From a checkpoint of a small transformer trained on Wikipedia: vocabulary 2048.
Each number is 128 + 32 x the weight over its row's rms, rounded and kept within 0 to 255. Layers, rows and columns count from 0. The size above them is the row's rms in percent of the matrix's.

# layer 4 MLP down (transposed), 704x256, rms 0.0553, rows 159-176, columns 128-255
size [106  81  95  98  96 103 115 108  91  93 102  95 110  99  92  96 100 102]
[[160 182 128 152 105 210 103 125 140 104 173 153 151 117 168 135  64 160 129 183 115 125 142 111 255 150  94 161 119 121 123 109 174 123 141 109 101  90 159  54 120 145 105  98 170  97 145 143  99 158  96 152 133  83  95  97 143 137 149 127 175 125 129 137 122 151 139 110 144 122 158 150 120 189 126 118 193 129 144 120 166 148  90 120 130 131 108 133  88 102  98 115 178  87  96 142  99 158 163 127 119 119 126 143 178 120 143  90 146 144 118 103  93 130  68 118 132  64 108 133 146 108 127 185 156  80 119 141]
 [153 155 155 121  43 120 126  49  99  86 128 166  87 163 187 169  98 168 128 170 111 144 187 147 162 201 106 185  92 135 107 185 140 173  78 159 135 128  94 157  79 145 177  88  97 131 138 145 120 129 163  84 100 173 160 127  83 193 154 108 114 115 189 153 174 126  95 172 109 147 122 126 104 147 141  98 144 132 115  51 118  74 122 117 134  95 139 125 104 101  81 103 152 127 122 132 101 144 119 138 143 131 148 125 145 159 190 117  74 133 144 119 127 130 158  87 118 161 152  95 107 147 154 148  85 170 173 137]
 [174 165 158 156 135 101 174 126 163  90 170 130 136  81  78 161 163  86 134  94  53 137 139 152  20 163 141 164 119 106  68 107 166 174 111  61 132  99 149 167 107 117  65 128 103 115 106 116  87 172 147 117 137 159 137 144 122 160  89 135 141 125 160 129 102 119 119  55 111 142 142 124 113 117  94 109 118 168 159 146 139 169 156 135 120 128 100 108 153 127 147  60 150 121 164 149 104 129 130 104 104 147 106 109 140 147  89 129 106 144 142 193 213 164  56  99 187 137 128 124 103 158 155 125 163 158 131 196]
 [119 146 115  99  85  62 136 101 106 178  41 156 135 172 116 100  73 138 107 136 197 130 167 102  31 119 149  67 131 174 141 133  76 161 114 163 127 153 155 210 111 121 185 139 112 145 177 111 150 149 113 130  96  96 166 173 153 173 123 108 112 202 100  91 124 145 114 100 124 136 164 116 121  95 161 134 157 135  65 107 154 138 119  93 153 183 149 111 109  66  74 131 122 181  94 112  64 106 114 150 141 193  88 152 167 153 141  99 106 206  82 137 114 140 154 109 149 134 142 121 152  95 139 124 159 137 137 173]
 [133 157 128 140 117  86 143 132 104 161 149 191 124 158 153 138 114  89 111 158 149 169 107 188 229 127  72  88 146  92 153  71 128 124 116 134 131 158  72  36 139 123 111 132  76  74 163 100 157  94 127 130 118 178 157 160 222 150 131 153  42 146 108 117  90 157 138 131 111 100 127 109 109 207 106 134 159  93 152 150 132  86 124 118 157 168 160  95 131 154  87  84 193 170 124 162 122 182 182  95 108 153 123 149  86 147 112 120 183 115 105  90 123  99 123 122 120 100 122 113 160 108 141 106 113  89 146 182]
 [143 125 168 111 183 115  98 159  89 112 178 147 106  72 138 184  98  91 146 172 211 119  99  88 170  91  85 103 152 172  90 140 180 118  29  91 118  97 158 170 135 110 127 117 144 169 128 133 182 151  94 171 113 116 116  99 158 174 111 127 149 176 119  83 163 106  93  98 115 171 104 105  92 143 138 166 100 131 148 144 124 156 119 146 171 146 110 129 100  97 129 142 133  92 129 144  98 116 153 176 166 186 172  98 136  95 192  90 106 160 142 181 101 116 165 158 161 175 127 139 136  57 147 120 125 148 136 126]
 [123  86 184 139 119 141 160 131 110 173 123 116 120 187 129 137 111 149 116 134 137 125 113 142 255 111 118 126 114 149 124 141 115 138 175 130  96  84 147   0 137  91 167 156 134  70 132 169 125 123 169 131 116 100 143 106 111 102  87 107 144 133 152 135 126 122 113  77 128 122 143 119 140 108 153 139 150 126 156 113  98 112 149 119 152 119 145 146 189 123 129 118 134  99 126 110  98 107 109 148 107 128 154 119 113 145 128  97 132 139 108 164 135 142 109 137  67 115  89 110 149 163 132 150 166 120 123 126]
 [176 120  70 113 105 135 147  68 141 111  64 131  82 167 144  88 186  91 107 183  83 114 151 151  95 142 121 128 106 121 154 109  84 129 173 123 149 109 166 110 147  79 156 193 114  91 120 117 111 111 160 143 113 102 127 128 160 127  92 131 123 168 140 199 114 122  96 131 164 109 143 125 137 128 149 128 143 183 121 125 137 115 130 165  78 133 111 136 171 109 111  94  94 143 145 114 112 136 175 151  79 105  74 159 114 147 141 123 111 101 122 111 159 125 108 147 134 140  85  65 151 171 142 183  94 123 126  91]
 [101  92  58 112 139 215 145 134 141 154 126 113 132 156 141 106  63 148 161 122 136  57 135 107 154 110 169 115  98 174 104 118  77 137 133 150 116 158 104 111 145 158 140  82 125  98  62 132 118 161 140  83 117  68 195  91 132 114 184 187  86 173 156 116 136 118 165 128 133 143 138 121  99 121 123 129  85  69 137 157 143  99  88 120 132 135 149 156 155 102 116 171 100 156 138 137  92 105  87 137 129 138 123 103 119  88 108 110 111 106 171  89 103  74 132 121 118 142  92 132 139 123 107 182 135 128  98 110]
 [125 112  91 112  92 139 148 156 119  46  72 103 154 136 165  86  62  67 108 115 148 137  87  58 123 122 142 154 116 126 152 149 171 109 141 107 129 122 124  98 195 130 168 118 174 144 135 158 161 176 105 109 122 110  96 142 116 124 126 181 118 175 162 113 123  98 167 107  86 150 114 179  87 154 141 180 116 172 124  24 147 130 128 122 130 113  45 103  83 143 150 170 127 189 162 120  75 166  97 176 137 138 149  84 105 119  98 128 103  99 130 108 129 148 167 163 174 121 120 138 102 138 132 146 129 124  67 130]
 [178 156 149 110  98 103 129  74 118 122 109 122 128  41 105 149 108 159 109 158 130 193 144 124   1 106  98 121 172 126 129 109 150 146 168 115 129  88 117 232 108 122 136 184  57  34 108 126 133 149 146 132 126  95 170 139 140 137 129  45 147 136 136 126 158 106  74 117 130 162 105 135 165  96 126 165 155 162 105 106 137 107 101 123 135 132 145 125  87 139 178 108 101 113 101  63 147  91 137 103 114 129  76 101 127 131  93  85 115 117 143  87 146 140 144 143 143 128  68 105 190 147 113 105  85 151  86  96]
 [128  99 158 135 166 107  82 104 176 102 103 155 184  72 133  62 122 182  69 167  63 118 107 172 101  72 126  96 156 146 153 134 179 170 117 147 145 123 160 123 211  77 174 160 159 104 120 134  76 137 146 161 186 138 107 126  94 129  71  88 149 125 118 121 184 145 151  49  98 130 144 129 150 193  85 154 169 117 133 161  65  94  97 161 131 108  90 121 125  63 124 127 115 143  81 131  78 114  76 119 140 127 170  98  90 147 150 140 145 183 121 109 128  75 191 122 112 193 124 127  88 163  81 104 143 176 133  82]
 [ 80 118  93 100 147 199 176 154 166 119 117 119 152 116 154 147  70 147 111 156  71 154 105  89  85 100 172 167 141 143 138 133 114 155 104 125  99 118 129 157  96 105  99 116 140 158 154 115  98  74 168 127 119 155 170 114 125 140 117 130  97  76 108 161 123 128 183 107 113 122 160 103 156 111  70 172 209 103 139 105 168  65 113 135 120 151 138 123 130  98 127  52 117 112 187 152  48 177 133 141 100 126 147 161 104 127 145 151 106 135 127 128 135  94 101  76 106 106 211 129 152 118 123  98  66 138 101 162]
 [129 119 170  97 159 109  55 164  58 139 127  81 159 134 102 131 192 134 131  85 179 145 110 118 228 128  66 146 112  79 124 105 169 157 101 175 100  89 138 134  94 128 144  52 165 120 161 147 155  68 109 136 126 150 139 151 110 123 149 148 109 169  50 127 159 176 126 101 131  83 144 137 148 105  99 112  97 119 126 107 134 182 134 138 160 177  99 129  65  68 127 150 127 152 107 150 127 120 120 109 142 119 115 115  99 114 181 159 109 185 137  83 132 111 193 104 125 176 129  89 154 107 115 111 132 116 109 138]
 [108 133 132  99 147 186 154 163 142 146 162 133 129 177 161  97 140 163 149 126 119 156 101 156 255 127 129 125  81  73 109 155 135 188 104  85 134  98  88   0 173 168 147 130 147  91 130 151 129 159 140 109 106  75  89 127 104 112 115 142 126 141 181  86 158 103  99  85 130 155 149 143 125 151 125 106  97 129 161 115 162 119  98 122 139 143 160 157 133 116 135 156  93 177 142 125 124  89 141 151 122 133 133 158 111 133 151 149 180 141 131 130 152 129 177  91 174 129 104 131 128 138 121 175 128  73  84 164]
 [142  73 132 108 183 139 115 148 122  87 125 176 107 155 125 130 126 138 148 127  69 149 136  99 255 115 158 140 131 119 149  66 112 108 136 126  98 163 145   0 144 105 107 143 121 149  72 146  95 104 164 140 129 134 121 121 157 115 118 137 109 112 141 132 111 111 125 144 111 108 203 137 135 162 137 183 139  96 109 155 147  95 154 129 137 115 118 120 109 121 101  99 140 109 110 123 158 140 148 100 129 163 115 128 118 126 141 117 156 128  62 150 139 134  93  97 111 113 120 115  84 139 137 174 187  94 135  83]
 [126 115 120  53 115 176 105  96 157 143 123  95  66 182 102 173 131 125 135 144 135 146 121 120 251 243 115 101 165 149 148 154 141 114 108 137 157 135  87  71 149 135 171  68  82 185 144 137 109 133 118 157 103 139  95 164 115 116 110 112 125 144 118 107 143 126 122 119 192  84 167 120 114 139 145 100 115  75 110 183 159  90  98 142 106 168 155 140 139 157  87 176  99  82 127 129 163 106  77 156  90  77 134 119  93 149 129 156 147 116 134 103 178 148 107 139 138 186 189 123 203 115 141 136  74 127 180  80]
 [120  93 120 120 110 101 117 166 142 130 111 151 115 130 169 109 158 114 143  93 139 107 163 152  28  78 116 110  70 178  84 152  66  83 170 129 158 146 124 192 129 127 102 119 144  40 100 125 102 132 144 135  91 121  90  79 126 159 162 175 119 157 142  70  84 169 189 113  96 114 214 153  92 160 112 101 183 116 140 116 128 153 113  86 102 167 131 143 157 164 190 116 148 147  97 174  83  95  68 177 133 138 124  55 141 170 108 183 116  79 112 152 122  92 110 101 118  61  89 115 127 154  92 137 164 129 158 139]]
# layer 4 MLP gate, 704x256, rms 0.0596, rows 160-177, columns 128-255
size [ 78  93  94  95 102 114 111  87  88 110  95 113  99  93  99 103 100  93]
[[114  62 116 104  98 123 160 179  71 128 148 103 126 215  99 161 101 130 124 170 111  84 111 161 121 158  62 121 154  99 156 117 143  90 106 202 105 117  94 100 114 136 189 165 123 123 158 104 167 119 131  80 142 140 123 129  62 146 121 103 141 107 177  98 123 121 118 116 119 136  75 163 134  92 166 115 149 171 199 106 120 112 177 115 145 123  79 124 129 118  93 209  62 148  89 199  90 136 140 137 165 141 125 143  38 132 119 143 164 129  89  65 149 143  99  64  74 118 111  66 106 175  96 168 102  92 122 153]
 [119 105 187 126 167 142 111  89 176 172 111 133 122  90 124  93 134  99 173 104  69 140 110  90 144 174  91 155 115 136 125 132 123 165 127  98 113 117 115 142  80  60 160 144 128 187 134 105 116 155  88 143 152 162 162 164  85 127 128 182  86  64 148 157 113 155 125 113 169 187  69 179 126 138 126  89 111 142  72 152 100 141 126 107 113 176 106 202  92  51 119 135 158 109 167 196 158 161 208 112 157 126 116 137 137 139 106 119  77 150 122 122 170 127 112 110 165 111 178 153 145 152 119 145 155 138 181 188]
 [166 136 112 151 142  93  96 117  60 121 161 170 158 164 126  95 141 149 141 100 114 105 101 111 143 117 147 159  69 105  88 139 109 137 150 120 132 122 137 100  74  96 121  92  94 172 128  97 113 154 131 140  99 108 158  90 167 119  98 181 156 145  94 144 119 149  67 150 139 141 176 155 170 148 163 145 134  78 124  68 153 106  92 112 133 111 205 102 130 130 113 130 186 138  31  45 110 143 109 113 128 136 166 133 118  98 155 105 177 127 163 120 150  77 116 124 128 130 156  89 121 106 128 167  96 161 123  96]
 [122  99 134  50 142 139 122  94 120 197  97  80  93 132 131 144 147 135 121 110 146 112 127  40 191  94 146 128 136 150  96 106 148 141 135 141 108 120 145 126 149 168  50  87 125 170 156 122 157 152 122 106  69 112  62 112  84  88 112  73 134 180  86  83  93 123 146 187  86 115 156 204 112 109 170 162  81  94  89 136 123 121 102 125 146 114 111 104 139  99 149 162 141  89 118 148 139 142 136  64 136 120 140  65 177  88 171 126 110 113 207  96  92 174  82 143 121 137 125 155 155 151 199 142 165  98 154  83]
 [131 145  95 149 100 136 134 125 139 118 137  90 139 160 118 128 157 108 129  82 132 165 145 110 133 179 107 141 131 121 123  95  87 103 173 147 136 120  57 123  31 187 139 155 100 104 112 143  74 105 105 128 130  88 185 113 120 144 118 114  98 108 158 133 111 194 155 137 172 136 143 224 125 108 124  95 168 150  59  84 147 143 153 148  99 137 101 139 165 117  90 103 110 129 157 150  67 143 134 118  34  47  65 112 131 187 142 154 121  97 137 173 108 104  96 144 134  96 123  99 148 198 122 154  87  79 120 157]
 [140 143 123 113 155 174 134 143  66 117 118 132 156 162 160 120 151 139 115 128 125 144  76 138 106 217  94  64 163 117 198 160 127 134 113 116 125 117 174 134 118 143  52 122 128 132  47 123  94 117 122 102 181 117 123 157 116 170 160 153 128  55  95 108 101 121 142 159 149 109 159 106 176 163 101  93  35 150  99 132 128 115  90  99 110 179  95 114 181  72 122 104  86 111 100 130 137 175 168 155  46 112 151 165 112  97 175 177 102 147 167 144 141 154 140 125 108 157 146 159  94 145  81 124 122 141 149 122]
 [108 109 109  99 142  81 124 112 142 158 141 199  99 127 124 121  47 165 153  89 128 137 117 135 137 119  76 171  48 109 140 128 153  44  62 101 129 124 177 126 154 102 155 111 137 148 146 167 189 109 162  91 106 117 153 183 167 115  90 134 146 134 135 164  78 112 187 122 123 140 121  73 134 183 142 143 139 120 212 161 183 153 110  79 180 124 101 162 107  82 160 136 182 119 118 196 133 195 169 168  98 158 130 124 146 135 133 133 149 115  90 109 164 128 100 133 129 153 116 175  76 121 122 142 148 144 163 122]
 [121 168  98  70 152 100 117 122 178 124 113 134 135 117 129 123 202 149 143  88  99 153 160 167 128 116 148 138  99 214 128  83 122 110 126 121  81 205  83 121 154  92 128  97 134 134 140 109 110 185  96 141  95  94  75 145 120 169 114 111 142 147 138 162  71 175 135 121 189 126  89 167 139 175 150 105 124 116 169 176 168 147  95  84 163 126 169 118 100 127 153  91 170  65 115  81 110 168 102 155 132 149 124 170 122 147 116 158 125  95 141 102 115 105  76  87  77  61 120 137  55 127 153 113 115 112 132 104]
 [132  79 118 105  83 115  66 186 152  97  69 124 134 187 173 149 141 121 174 112  96 120 103 164 144  65 144  59 129 164 105 132 165 122 114  85 143 196 132 123 184 128 129 134 139 125 140 114 169 102 141 145 157 148  95 124  87 113 103  99  92 133 135 177 114 145  97 177 144 166 195 107 125 206 108 118 112 124 117 104 100 196 137 106 116 134 101 184 186 171 103 152 143 127  82 101 108  82 158 150 129 172 160  86 146  69 197  74  86 106 133  72 179 135 156  76 166 134 145  62 113 200 138 164 116 120  83 158]
 [105  92  98  40 134 134 137 117 175 149  83 139 137  96 112 105 123 109 134 154 130  71 103 143 177 148  98 177 134 155  83 102 150 145 115 132 128 157 167  85 102 145 106 149 166 112 123 195 106  97 121 126 110 155 120 159  95 128  96 136 157  93 102 132 163 128  83 152 150 139  83 174 157 187 165 138 137 132 165 165 112 125  72 142 134 100 123 150 103  30 115 101 156 171 102 164 146 119 173 101 138 152 145 116 183 191 123 110 164 187 175 132  89 119 139 129 130 144  92 155 155 122 126 133 140 128 160 138]
 [157 119  77 138 126 184 114 174 106  91 146 124 136 134 101 112  97 139 114 139 162 117 147 134 114 219 110  53 144  96 113 174 147 116 109 150 136 166 138 130 102 137 130  94 144 150 125 144 155 147  95  86 147  94 196 172  80  94 114 164 141 139 173  99  96 142 136 179 123  86 144 116  73 144 168 152 105  83  91  69 114 105 138  92  89 101  97 188 117 167 128 131 106  76 141 146 126 177 112 112  60 139 125 110 181 104 114 126 103  93 156 161  64 196 157 151  75 108 136 121 146 146 142 130 148  78  77 158]
 [ 54 107 129 106 114 108 196 147 130 107 130 167 114  85 175 138  48 174 102 103 146 122 111 130 141 101 137 136 178 193  98 115 137 164  76 139  62 108 131  92 124 165 169  94 156  98 168 175  97 166 101 117  95 110 127 143 136 114 107 117 141  55 104  80 113 134  65 116 171 169 183  82 102 125 127 146 169 146 133  87 135 137 143 130 151 123 109  93 110 131 170 135 121 132 124 102 123 169 168 126 100  94 155  88  98 145 139 133 177 152 114 118 145 123 145 164  79  78 112 141  80 186 176 151  82 175  95 100]
 [141 135 106 124  93 104  90 115 139  70  96 109 164  97 154 131 181 163 163 141 158 105 126 110 139  84 154 157 125 144 153 143 105  82 150 200 111 129 123 140  67 113 151 136 112  66 203 156  74 136 110 141 111  76 114 116 123 143 139 186 134 115 163 146  99 157 164 173  91 121 144 103 145  84 108 182  75 110 150 115 105  94  70 127 181 136 117 187 163  80 153 112 125  94 156 152 163 176 160  75 150 132 113  76 139  97 173 117 133 145 133 130 111 139 124  75  94 103 131  89 114  95 168 180 130 153 136  92]
 [124  79 143 163 116 174 129 146  65 129 149 142 141 154 143  90 114 127 165  92 123 180 176 120 143 124 103 122 159 173  82 126  62  94 140 172  88 178 155 132 186 172 109  70  71 131 145  96  79  99 150 160 185 147 175 151 130  90 150 119  77 150 149 147  94 166 113 136 170 138 112 110 135 120 106 116 197 153 130 113 137 183  98 153 118 116 129 123 133 112 151 160 127 130 115 149 134 102 116 160 175 105 130 113  65  86 175  73 159 143 181 157 127 104 116 100 133 150 147  98 126  75 132 149  61 127 138 138]
 [144 184 118 138 114  96 141 107 134 176 170  66 167  78 179 148 123 118 148 127 135 124 124  93 113 162 158  67  94 142 132 136 129 155 121 161 102 126 116 134 139 154  88  81 132 100 134 122 147 101 140 186 190 142  89 104  52 129 170 129 149 159  55 101 116 127  82 123 127 149  75  90 114  69  85 107  69 160 105 137 160 115 124 143  85 127 155 153 120  76 163 189  95 190 141 157  90 112 176 164  87 132 181 156 137 166 127 180  96 136 149 175 112 115 131 151 141 153 128 151 118 107 171  87 143 145 160 133]
 [128 142 133 125 172 125 129 165 137 110 111 157 169 138 149  92 129 135 101 128 151 160  96  58 171  85 134 139 145  91  87  97 124 147  98 157  79  75 102  76 113 154 112 155 175 123 119  84 150 172 102 138  96  83 156 130 190  99 122 169 129  88 146  80  68 172 167 145 103 195  74 195 121 113 161 126  96 149 120 132 145 125  34 119 145 148 111 137  97  81 182 156 141 148 149 113 143 148 179 103 169 147 155  60 118 162 167 113 105 151 133 130  94  82 193 100 126 135 145 122 102 130 200 158 144 126 132  78]
 [144 101 139 112 141 153 133 100 127 130  64 184 169 137 190 149 152 168 188 135 158 160 145 109 185 140 149 164  87 160 106 107  98 129 112 137 125 140 118 124  93 134 141 152 158 122 106 124 123 142  53 108 110 181 146 119 142 156 118 129 136 128 168  80  98 155 104 173 135 107 188 102 144 150  98 107 157 120 188 180 152 119  87 120 118 115 154 143 167 111  64 128 170  99 141  97 160  95 172 100 121  89 130  90 135 102 161 240 157 135  84 120 169 119 139  97  96 172 138 202  61 114  64 133 103 143 173 136]
 [102  76 149 119 190 107 214 125 151 105 133 137 131 113 107 154 133  92  89 111 131 171 112 112 146 178 131 164  78 152 115 177  72  86 110 109 137 173  98 120  70 115 134 165  96 149 127 131 189 128 146  99 144 159 136  88 127 174 127 203  85 125 122 120 115 175 128 122 123 190  51 180 193 110 137 100 140 109 118  87 131  86 140 143 148  99 159 132  87 178 121  77 149 156  88  82 125 132 136  97 185 134 129  86 151 106 168 129 114 157 144 159 151 159 150 134 181 116  88 102 112 130 109 158  78 115 107  83]]
# layer 4 MLP up, 704x256, rms 0.0572, rows 160-177, columns 128-255
size [ 80  87  97  91 104 121 113  91  91 105  94 113 102  90  97  98 102  94]
[[ 86 185 130 111 108 126  63 151 140 164 130 132  97 144 120 129 128 143 168 124 201 136 147 111 119  92 217  70 128  92 178 121  90 135 131 154 109 151 150 134 133 135 132 126 137 131 116 191 105  78 221 128 123  77  80 152 148  44 142 155 106 184 136 159 146 114 133 127 111 123 154 113  52 133 154 119 176 158 138  83 124 101  72 149 155 122 165 224 144 188 112 132 113 112  73 136  69 165 138 165 200 160 114 135 127  92  90 154 121 144 136 150 165 100 111 118 151  77 115  84 114  97 130 143  96 144 104 141]
 [143 106 172 169 111 163 106  91 132 138 110  99 111  76 135 140 106  87 169 115 104 168 116 128 118 152 166 137 124 114  88 141 179 167 113  66 158 141 128 169  51  58 145 122 115 162 153 114 145 191 124 137 152 138 118 170 125 140 101 166  95  63 180 122 117 139 141  71 125 157 105 155 145 112 110 162 123 151  79 118  82 181 140 123  84 154 122 176 106 110 120  99 141 121 140 167 114 151 125 125 149 148 111 133 148 182  85 136 104 127 112 153 203 157  94 108 141 161 123 168 117 128  95 113 170 194 164 206]
 [153  88  39 119 118 107 140 125 110  89 149 108 164  85  83 115 101 137  96 135 131 129 127 132 128 103  63 136 110 128 148 108 145 125 107 111 149 107 104 115 175  74 107 158 115 165  94 116 120 197  87 110  62 111  95 123 120 129 158 159  73 177 161 158 138 143 131 125 117 181 134 123  85 101 165 123 134  76 137 158 165 136  93 112 118 173 128  64  92  49 126 220 168 189 105  75 124 141 100 133 118 207 144  94 117  99 109 103  94 122 134  98 125 127 119 130 116  91 104 143 188  46 147 142 142 133 159 158]
 [ 97  91 178 134 118 165 149 121 115  96 139 188 162 165 143 156 107 129 126 149 110 132 102 209 127 131 101  95 122 121 128 139 110  91 114 130 156 161  83  97 133 133 160 147 115 115 149 112 134 114 123 124 112 171 145 182 172 165 124 178  19 102 151 189 112 145 129  93 123 139 142  93 128 185 108 113 159 127 147 137 132  79 120 128 139 147 190 135 130 122  93  80 125 171  94 139 151 114 149 170 102 137 135 210 129 128  81 109 204 144  60 131 123  94 119 102  97 110 131 161 140 103  94  78 137 100 143 198]
 [137 110 131 122 158 157 139 117  78  98 129 173 117 120 143 135 141 103  62 144  94 101 156 138 117 124 156 166  96 149  81 203  96 168 137 133 123 100 148 141 174  98 143 113 119 101 140  56 124 154 103  74 131 167 117 129 117 183 118 137 153 106  99 159 161 115 134 113 157 146 144 155 197  60 131 126  99 116 129 136  90 130 117  63 103 153  93  65 103 154 111 107 108 175  94  99 142 170 149 171 145 114 128 185  78 100 131  54 121 168  99  71 170 125 143 157 107 128 138 112 107 122  63 104 126  94 143 158]
 [122 145  86  78 128  77 144 113 185  99 117 121 104  56 115 150 155 117 125  75 111 129 153 100 124  93 132 193  72 181 129 110 182 119 116 165 153 147 114 167 119 147 140 141 124 174 140 129 169 153 138 158 104 128 118 126 163 102 157  56  93 157 110  95 151 112 184 107 108 137  90 160  85 157 150 111 185 118 124 143 132 162 128 147 132  96 156 111 122 137 144 136 181  88 175 124  32 144 109 124 143  94 138 179 141 157 152 106 197 162 150 138 127 158  82 166 128 129  85 102 118 167 158 119  89 137  95 152]
 [154 138  61 109 134 105  91  78 102 140  90 130  74 156 158 114 101 131 124 172 147 111 146 110 134 125  68 122 173 111 169  77 111 146 150 129 136 106 131 164 170 114 161 153 173 127 122 123 117 123 115 109 127  83 195 140 144 129  95 107 145 149 141 171 106 154 105  97 188  95 127 141 161 151 149 169 122 196 200 132 105 142 119 159 143 189  71 171 177  78 173  76 119 147 111 181  88 175 165 157  71 105  76 126  99 183 164 151 189 124 150  97 153 115 113 163 126 151 128 124  81 194 124 183 132  97 205 127]
 [152 129  93 142 173 155 153 146 130 134 168 104 114 104  73 131 133 107 198 161 150 140 168 116 131 114  91 122 119 114 129 113 120 137 104 136  91 133 141 133  92 162 159  93 140 100 141 146 110  69 156 118  96 127 180 146 143  73 151 117 109 106 119 164 160  77 136 112 136 151 166 110 138  70 138 137 110 131  77 125 135 129 187 107 111 120 113 176 159 106 136 127  68 121 110 168  88 105 125 163 121  82 154 162 152  74 133  69 176 142  94 134 174 172 157 215 118 154 107 109 119 170 194 109 134 112 117  79]
 [ 66  74 132 142 111 167  75 133 136  93  73 126 103  89 108 178 110 130 152  57 119 171 100  99 105  79 159 152 109 140 185 140 185 102  69  84 112 162 127 128 122  89 139  50 138 126 141 132 151 138 116 195 101 123  52 100  93  98 150 135 111 188 217 144  90 120 160 110 109 130 169 140 137 155  89 155 125 151 187 142  57 127 105  91 132 152 129 126 116 155 117 136 156 142  88  85  78 145 129 151 200 189 201 100 141  71  83 143  97 107 117 189 132 151 155  94 135 139 113 150 131 113 110 188 103 189 101 144]
 [137 101 113 123 112 108 154  85 144  61  73 101 139  90 145  74 106 136  87 138 120  92 125 147 135 152  99 175 201 163  97  93 148 124 161 132 114 141 172 114 123 138 131 172 114  96 100 156  93 101  84 150 113 113 177 154 101  96 131  68 146 152 192 139 174 112  71 114 119 167 108 145 188 164 159 127 166 144 141 119 132 170  97 130 125 157 110 135  93 109 130  99 109 133  85 131 124 144 164  82 164 142 140  82 164 156 121 118 150 141 127  97  90 128 159 153 121 219  70  82 137 130 131 134  83  95 124  82]
 [138 172 117 155 152 108 151 198 135 146  92 199 132 130  94 134 176  99  58 178 114 103 112 111  97 114 129 114 142 127 104 162 167 146 133 129 104 105 153 108 110 106 174 160 163 139 193 145  64 152 144 151 137 171 118 155 153 116 143  80 112 193 146 169 112 122 165 105 123  97 105 142  91 151 158 166 197 112 155  72 123  93  89 132 125  72  59 131  84 180 201 128 118 139 130 128  58 103 115 163 107 111 114 148 122 146 158 143 137 111  95 118 123 143 200 137  71 128 176  72 153 101 152 147  89 174 109  93]
 [ 72 150  61  95 108 184 124 101 177 146  93 103 168 114 130 174 101 136 104  93 112 107  54 108 122 117 146 135 140 167 104 162  98 125 160 125 137 138  77 126  71  72 120  95 156 182 141 138 115 117 100 194 157 114 182 136 148 173 117 154 138 184  98 106 141  94 166 105 128 120 167 151 143 141 150 126 191  90 134 107 141 100 101 157 161 166 140 104 159 117 102 109  74 142 186 136  96 162  74 174 153 145 154 158 147 119 135 107 156 135 144 135  98  97 182 192 134 128 125 174 118  64 166  89 121 152  81 165]
 [140  92 172 139 146 130 134 131  92 125 116 123 150 116 123  67 109 133 140 120  87  90 101 102 126 155 163  72 138 140 105 158 160 133 131  97 123 116 164 139 234 120 120 110 122 153 133 167  87  71 149 125 154 150 136  52 111 157 139 153 157 138 169 165 158 134  74  91 104  83  86 162 104 170 111  84 129 115 156 121  98 152 167 114  80 117 154 108 127 176  98 116 113 123  87 125 108 198 111  97  97 163 109 153 126 138 120 172  71 145 156  89 177 113 123 101 129 182 176 122 128 152  50 131 152 152 129 102]
 [135 194 113 131 152  78 146  70 174  91 101 125 115  72 131 146 120 143  92 157 161  65  97 160 113 121 163 142 117  68 185 130 144 150  70  94 178  81 105 118  80 138 153 197 141 158 125 169 190  99 121 118  79 101 109 113 125 158  91 126 173 103 127  96 168 126 141 129 119 133 148 147 145 127 168 162 104 109  91 146  88 132 132 153 133 110 124 114 127 112 130 126 135 165 116  94 157 133 146 112  64  89  87 164 173 125 126 147 112 124  83  80 155 122 118 132  89 130  91  88  93 179  79 119 172  71 163  64]
 [ 83 116 108 119 173 118  88 119 102 104  87 132 163 132  85 125 142 124 112 115 117 154 134 176 140 123  70 187 149  56 115 116 146  93 142 117 139 145 120 136 109  84 174 211  85 127 160 180  83 129 172  88  64 126 135 153 159 149  89 126 131  80 207 164 134 145 167 137 133 117 138 147 161 174 158 142 149 112 120  82 144 153 170  71 142 141  95 144 128 135 112  19 158  81 103 111 139 165 122 115 168 147  61 115 145 118 150  67 127 155 116  99 172 135  95 108 129 150 139  79 180 141 101 127 112 131 112  75]
 [109 121 182  76 115 160 137  67 105 152 125  71 105 192 103 177 107 148 134 132 101 131 143 175 134 222  84  96 120 176 182 152 122 113 144 105 153 180 115 122 141  75 159 114  74 165  95 135 122 101 145 127 151 165  99 136  77 145 148  82 138 163 111 147 176 109 111 110 149  44 164  39 138 170 130 155 112  84 124 183 134  78 186  96 114 147 143 159 156 174  92 154  83  91 107 113 162 128 152 134 117 105 107 152  88  86 108 119 140 113 120 141 191 152  82 132 109 124 128 141 166 133  92 106 143 106 139 120]
 [194 154 140  84 118 136 162 115 135  87  66 173 102 109 159 134 139 124 167 112 144  91 174 150 125  69 164 173 123 143 120 141 157 130 179 143 148 181 131 127 130 148 165 139 144  98  70 102 114  86  73  82 126 139 149  93 171 142 102 132 138 140 136 100 123 109 161 162 148 130 178  60 101 124 132  83 180 129 146 142 101 194 108 185 113 108 121 129 144 147 119 117 179 140 137 116 111 120 158 155 136  59 130  75 151 138 159 198 166 147 104 121 172 113 108 149  97 130  45 133  61 137  69 144  99 154 158 133]
 [132 204 152 147 123 134 115 159 137 205 133 131 106 133 177 121 130 165 135  89 103 147 125 122 125 149 152  81 157 101 131 121  85 104 158 101 172 155 167  99 115 198 108 120 114  99  84 149 116 127 167 135 163 129 133 110 130 114 110 117 142 131  95 158 182 142 120 189 119 117 167 164 145 153 139 108 211 150 141 118 125 187 143  82  72 110 128 140 109 109 118 188 103  76 172 113 136 131 126 159 141 127 100 128  71 162 134 105  89 132 125 133 142 118  84 154 138  95  94 157 108 165 189 125 154 154 103 116]]